config.toml
d_model = 96
n_head = 2
n_kv_head = 2
vocab_size = 8192
norm_eps = 1e-05
positions = "rope"
tie_embeddings = false
init_std_up = 0.0518
optimizer = "soap_variant"
lr = 0.00936
lr_head = 0.00685
decay_shape = "linear"
Each number is 128 + 24 x the weight over its row's rms, rounded and kept within 0 to 255. Layers, rows and columns count from 0. The size above them is the row's rms in percent of the matrix's.

# layer 6 MLP down, 96x256, rms 0.336, rows 54-65, columns 0-255
size [ 95  92  99 112  91  99 107  91  93  95  94 101]
[[116 110 117 171 162 106 132 111  98 145 137 115 163 101  98 138 165  96 138 128 141 137  99 111  85 106 145 131 138 108  90 126 109 112 148 126 118 101 128 123 139 124 167 136 135 146 141 117  74 116 160 162 129 121 145 138 142 121 135 118 127 133 120 141  96 151 107 119 142 139 135 190 120  90 142  87 140 148 125  87 107 149 160 141 136 118 149 132 117 103 135 148 128 164 150 153  91  99 156 142 114 110 174 157 132 154 115 153 185 128 131 116 106 148  99 138 179 141 143 181 119  99 115 128 141 132 140 134 124 117 126 128 163 176 149 106 117 142 138 117 132 131 136 130 140 146 125 179 120 137 112 123  98 118 105 155 169 168 109 123 187  68  73 144 136 106  96 152 103 114  66 145 110 121 129 114 110 142 132 119  90 162  90 154 143 102 124  93 141 151 120 137 128 127 112 111 162 117 117 123 129  95 139 128 117  93 145 147 161 157 126 151 109 121 110 132 111 159 123 157 216 124 112 160 141 155 131  98 116 127 131 108 117  91 134  79 105 152 150 138 176 139 105 189 106 109 116 150 121 164 142 135 100 121  91 145]
 [108 138  92 116 106 137 143 118 128 150 119 125 128 110 109 119 117 127 119  76 124 140 124 132  73 163 185 148  85  88 156 140  90 121 129  88  91 118  82 131 116 116 138 130 128 172 100  96 117 145 125 141 111 112 121 121  96  98 132 142 113 199 126 145  98 168  87 151 130  88 117  87 143 161  78 104 124 107 141 144 115 128 147  87 143 155 130 147  99  88 119 101 127  96 122 106 116  95 122 148  88 145 162 123 125 134 136 142 128 111 115 112 110 107 166  94  89 119 143  93 115 174 109 144 109 155 111 134 147 146 141 135 135 133 135 165  96 154 130 122 117 128 136 107 145 102 128 123 157 131 118  64 144 150 116  91  90 153 125 128 137  88 172 110 127 126 155 115 133 141 113  53  86 138 121 147  97  69 152 141 159 134 180 136  94 115 151 132  87 138 142  90 144 124 106  94 155 148  88 106 142 112 168 102 111 113 114 156  99 123 102 178 123 156 106 122 128 128  89 122 121 118 144 123 152 104 133 129 148 156 109 117 115 112 138 151 126 144 160 137 135 125 110 130 101 116  98 141 105 147 123 119 160 137 119 100]
 [150 154 172 120 120 124  86 122 168 115  96 142 124 137 181 125 119 132 145 162 106 104 104 153 171 108 137 138 174 117 115 120  98 130 103 169 122 140 109 124 133 136 107  90 123 129 121  99 188 148 136 143 206  94 117 101 117 141  88 136 132 134 137 146 143 117 129 146 111  96 119 137 149 134 145 127  91 119 120  80 139 177 106 141 106 153 149 141 144 140 117 137 130 125 151 104 108 119 122 120 102  88 159 115 131 135 149 110 131 116 144 115 125 111 145 102 121 139 146  84 121 145 148 100 128 128 118  99 154 109 123 162 129  90 123 156 136 143 118 136 149 145 115 124 103 177 163  64  85 126 157 103 102 149 137 149 135 107 149 178 123 111 178 163 112 183 122 138 120 134 110 108 110 130 155 168 160 113 157 166 110  99 112  84 107 135 109 125 120 113 107  93 158 149 121 152 173 116 123 101 102 184 155 121 125 164 145 136 143  80 141 107 125 156 135 114 113 186  78 132 131 111 126 111 132 157 152 151 141 141 132 132  98 148 127 135 106 143 178 131 170 116 136  80 154 131  86 114 106 144 157 114 116 121 149 139]
 [118 148  95 150 111 141 149 152 144 115 131  73 138  98 105 130 125 127  99 133 117 114 104 182 134 155 132 128 111 136 124 176 155 176 161 146 136  77 162 151 136  74 125 150 142 128 126 147 152 111 171 126 111 139 121 132 123 154 170 142 118 116 138 139 102 132 103 106 163 117 104 154 118 126 122 146 148 153 122 109 113 133 159 122 151 162 159 101 125 135 110 150 185 170 147 133 158 123 162 125 126 164 114 118 121 143 154 160 125 180 120 133 171  98  69 153 160 152 177 156 129 125 113 135 114 138 120  86 131 124 148 132 156 102 121 158 141 100 131 118 100  88 154 144 156 133 164 150 132 154 122  96 136 165 132 165 122 123 127 118 142 120 102 144 138 132 134 147 179  98 128 136 123 112 118  98 120 150 170 133 128 142 120 141 169 148 131 151 130 149 141 160 128 127 130 152  77 170 150 146  85 120 163 126  83 114 126 136 137 104 134 163 108 118 138 127 159 148 150 156 149 124  96 133 130 160  91 165 173 118 136 130 140 173 173 167 144 149 113  87 140  94 165 127  94 121 123 157 140 189 132 141 141 160 155 148]
 [120  79 118 158 105 150 157 145 140 106 132  96  86 128 134  96 150  87 174 154 104 136 100 159 104 151 153 140 128 111  77 134 164 149 108 149 147 160 130 114 105 123 136 116 100 171  86  99  99 107 123  99 107 170 168 135 149 140 155 144 155 138 118 173 136 144 165 136 161 101 159 146 124 115 122 114 156 122 122 161 138 105 119 158 110 187 116 147 125  86 126 115 111 119 120 131 163 155 139  69 112 148 136 126 121 125 169 156 153 107 136 134 145  89 131 106 124 117 112 111  94 105 106 110 144 103 138 104 130 140 106 116  72 168 136 113  97 103  77 122 130 119 110 131 107 150 135 105 121 111 113 134 125 122 101 132 109 176 158 141 169 142 151 112 141 125 143 118 107 169 107 125 157  79 118 118 112 134 149 124 154 153 105 165 119  96 127 137  91 119 103  95 120 122 152 120 123 140  94  89 163 158 157  89 132 122 106 109 128 125 119  76 164 142 136 124 131 180 122 190 180 153 100 100 158 155  91 111 102 152 105 117 116 109 135 157 144 136 135 100 127 150 125 112  94 143 112 108 115 156 102 123 108 130 128 127]
 [105 146 148 130 125 163 133 134 104 144 170 113 141 137 132 134 116 118 127 112 155 122 195 142 134 122 136  96 100 130  62 121  77 116 146 109 143  72 119 112 106 176  91 148 151 156 100 131  97 115 121 118 118 102 118 125 134 106 138 122 109 164 152 132 102 104 145 136 115 107 181 179 116 124 145 172 150 190 148 129 115 109 117 104 130 140 118 148 103 112 145 105 125 130 113 115 154 136 129 167  89 165 153 120 174  99 151  99 129 156 121 128 134 105 174 111 122 171 109 115 105 122 164 157 116 115 147 128 107 137 160 136 102 103 119 128  96 121 126 128 134 132 155 105 117  86 144 129  98  93 141 120 185 125 107 141 115 134 100  91 146 162 159 131 131 151 115 145 121 150 138  91 104 123 143 113 163 151 138 115 106 111 105 134 117  97 112 135 131 107 139  85 133  93 128 135 164  88 146  95 141  99 133  81 152 139  92 160 131 132 111 155 101 110 141 105 175  96 139 106 100 125  89 131 145  91 139 137 150 105 139 144 145  75 152 107 118 143 105 128 137 151 162 111 116  85  97 181 100 140 109 103 149 108 161  87]
 [114 115 152 152 141 132 137 125 110 153 131  95 142 128 116 143 128 134 135 151  86 154 127 117 113 176 155 125 112 119 132 150 153 108 154 122 143 118 137 111 154 168 161 150 106 146 120 135  87 141 129  69 136  92 136 150 155 114 164 107  83  70 127 124 149 119 108 144 129 120 126 122 124  87 144 126 121 117 135 164  85 124 140 123 139 115 142 121 105 116 145  97 141 179 157 123 139  87 154 175 126 156 186 155 123  88 127 164 141 135 121 127 137 157  91 115 131 127 140 127 147  81 132 100 109 170 175 123 121 144 165 151 146 113 152 123 130 122  95 128 116 117 132 109 144 124 141 154 102 111 111 156 100 166 140 140 116 124 121 131 152 178 128  92 125 136 147 132 140 148 164 124 120 189  85 138  93 112 157 154  73 132 156 104 118 106 101 135 140 131 126 166 161  89 161 121  61 126 147 137 130 116 167 130 107 115 138 152 128 146 102 116  97  90 173 138 157  87 155 162 166 122 123 116 167 120 152 110 137 184 120 116 144 123 131 122 127 115 129  86 102  98 111  72 159 140 128 163 134 121 166 165 134 157 103 142]
 [122 110 113 167 111 144 132 104  99 125 139 137  99 130  95 126 113 131 110  93 100 105 155 153 131 127 117 125 124 168 102  78 110 144 145 134  94 120 139 146 136 131 137 116 117 127 117 109  96 112  90 116 142 128 112 119  73 116 122 166 129 119 144  65 140 130 149 162 140 116 114 170 132 151 159  87 137 152 142 130 109 142 136  97 101  98 162 110 140 151 174 151 123 113 136  97 153 187 127 127 163 105 102 131 152  97 133 132 149 119 144 134 110 146 103 114 193 133 141 112 123 103 135 114 107 132 137  87  91 103 137 121 102 168 120 148 134 107 144 102 141 134 118 139 158 122 133  75 149 182 115 141 107 115 127 143 130 113 120 103 121 138 134  90  94 111 142 131 154  89 155 171  98 141 167 148 143 133 152 123 145 132 129 150  90 109 178 145 103 125  92 110 121 125 149 106 140 113 137 131 120 110 159 158 120  97 146 119 140 118 113 116 108 185 148  92  77 105 122  60  82  98 144 125 132 156 168  92 128 157 123 141 158  95 135 129 114 111  69 121 128 123 120 124 106 131 153 142 126  97 179 112  97 149 185  79]
 [142 134 115 133  87 141 160 138 113  91 104 171  92 136 105 112  90 169 116 104  87 122 173 154 185 152  66 152 165 144 140 101  97 140 104 126 139 126 152 125 135 124 142 141 108 149 102 150 153 147  94 123 136 111 139 107  97 139 125 112 132 212 107 131 114 121 145 144 117 130 162 164 130 132 127 111  84 112 164 114 152 149 120  96 138 135 168 146 114 161 127 160 130 136 104 120 129 146 119 139 145 128 117  88 141 118 144 150 149  90 127 108 117 117 133 122 156 138 103  93 134 120 139 130  99 142 128 103 140 142 123 190 114  78 106 140 127 135 139 116 117 109 129 124 111  89 138 130 159 106 107 128 128 111 128 164 130 128 132 136 146 143 147 132 127 139 154 170 145 146 105 186 131 105 160 136 136 128 142 137 117 124 109  94 112 109 114 122 122 102 131 106 146 173 109 127  57 114 113 116 117 168 114 136 133 120 125 133 137 175 129 115 124 186  99 111  63 164 117 114 151  93 137 126 163 137 121 110 134 123 141 126 154  73 127 153 144 106 147 154 183 162 147 136 120 137  91 139 113  50  98 147 111  87 131 109]
 [140 139 125 114 131 117 124  97 104 156 151 105 127 106 115 151 114  79 137 128 113 122  91 127 103 161 154 102 141 132 137  94  96 115 143 132 148 168 132 134 147 140 144 155 131  82 152 129  82 154 175 186 150 141 137 122 121  90  90 116 143 142 192 101 124 140 114 127 147 123  75  87 128 136 127 126  75 109 159 126 155  94 141 145 112 141 141 152 174 130 152 100 118 146 136 157 148 165 113  99 152 122 116 137 132 105 173 122 108  94  92 125 124 107 102 140 143 104  84 144 140 105 113 169 126 144  84 112 164 138 131  78 164 167 132 147 120 139 131 120 163 114 126 143 119 151 126 114  76 116 148  64 138  98 116 133 118 153 132 125 107  98  94 121 121 150 115 121 126 153 177 120 146 125 123 123  42 154 114 157 114 130 117  91 162 130 140 134 105 118 118 100 127 136 146 105 138  82 124 115 152 115 123 128 135 131 107 152  92 124 139 102 140 117 157 183 124 107 108 105 171 133 143 132 124 162 146 135 117 162 126 126 134 136 123 169 124 114  94 113  87  94 121 120 101 132 109 109 108 145  64  82 109 135 139 131]
 [168 169 186 129 176 130 167  78 142 141 118 151  98 128  94 106 172 162  93 135 119 111  88 133 172 128 124 130 189 130 150 101 132 137 142 168 117 165 126 134 158  77 131 112 147 129 106 160 144  97  93 122 136 149 140 101 138  99 135 114 141  97 166 121 149 126 151 108 131 131  92 135 169 100 122 112 124 141  90 180 128 150 129 151 100 131 143 113 120 109 106 132 129  98 147 179 118 152 156 132 156 125 145 122 118 147 115  90 142 109 119 105 123 154 141 145  88 133  89 100 114 184 127  88 138 131 139 122 119 116 120 112 127  93 135 107 154 142 163 133 157  88 120 134 126 162 119 142 174 144 132 149 135 171 163 137 146 108 114 165 128 137 145 148 157 147 123 100 133 129 110 125 121 111 146 182 165 174  84 115 143 124 142 155 146 149 130  88 137 108 148 155 134 129 142 122 153 145 139 134 112 108  97 153  65 140 157 136 106 107 141 128 121  90 145 138 142 126 132  96 132 138 167 147 109  95 109 100 149 177  97 155 125  94 150 121 112 127 120 134 118 130  60 105 131 127  98 102 134 132 150 136 124 142 145 171]
 [178 174 154 103 150 120 117 113 131 107 115 144 114  82 156 138 132 140  96 162 146 111 143  69 154 123 102 104  91 139 167 122 139 151 127 103 103 146 106 150  85 162 120 155 121 108 143 148 164 172 149 144 135 155 100 112 110 122 151 125 112 191 101 163 118 124 125 140 120 118 150 122 139 159 113 163  73 122 130 141 141 117 121 110 170 134 130 103 112 145 127 117 123 190 110 126 112 135 128 171 134 106 147 139 123 157 131 147 122 108 104  97 128 115 124  90 136 117 128  93 129 134 135 175 113 135 134 167 138 122 120 125 146 167 117 127 109 123 144 116 133 134 159  87 125 112  79 139 120 121 131  96 159 136 143 126 139 102 118 116 111 157 103 151 136 146 125 116 157 134 174  86  85 148 173 157 142 131 175 163 111 128 149 138 133 155 156  66 143 142 146 171 108 115 119 137 108 119 111 133 110 128 109 171  95 175 105 147 157 139 130 108 129 146 141 107  86 160 121  96 180 104 121 122 129  94 118 121 127 125 106 140 102 127 172 112 140 166 118 104 161 160 152  88 134 124 170 173 136  70 134 105 159 134 148 111]]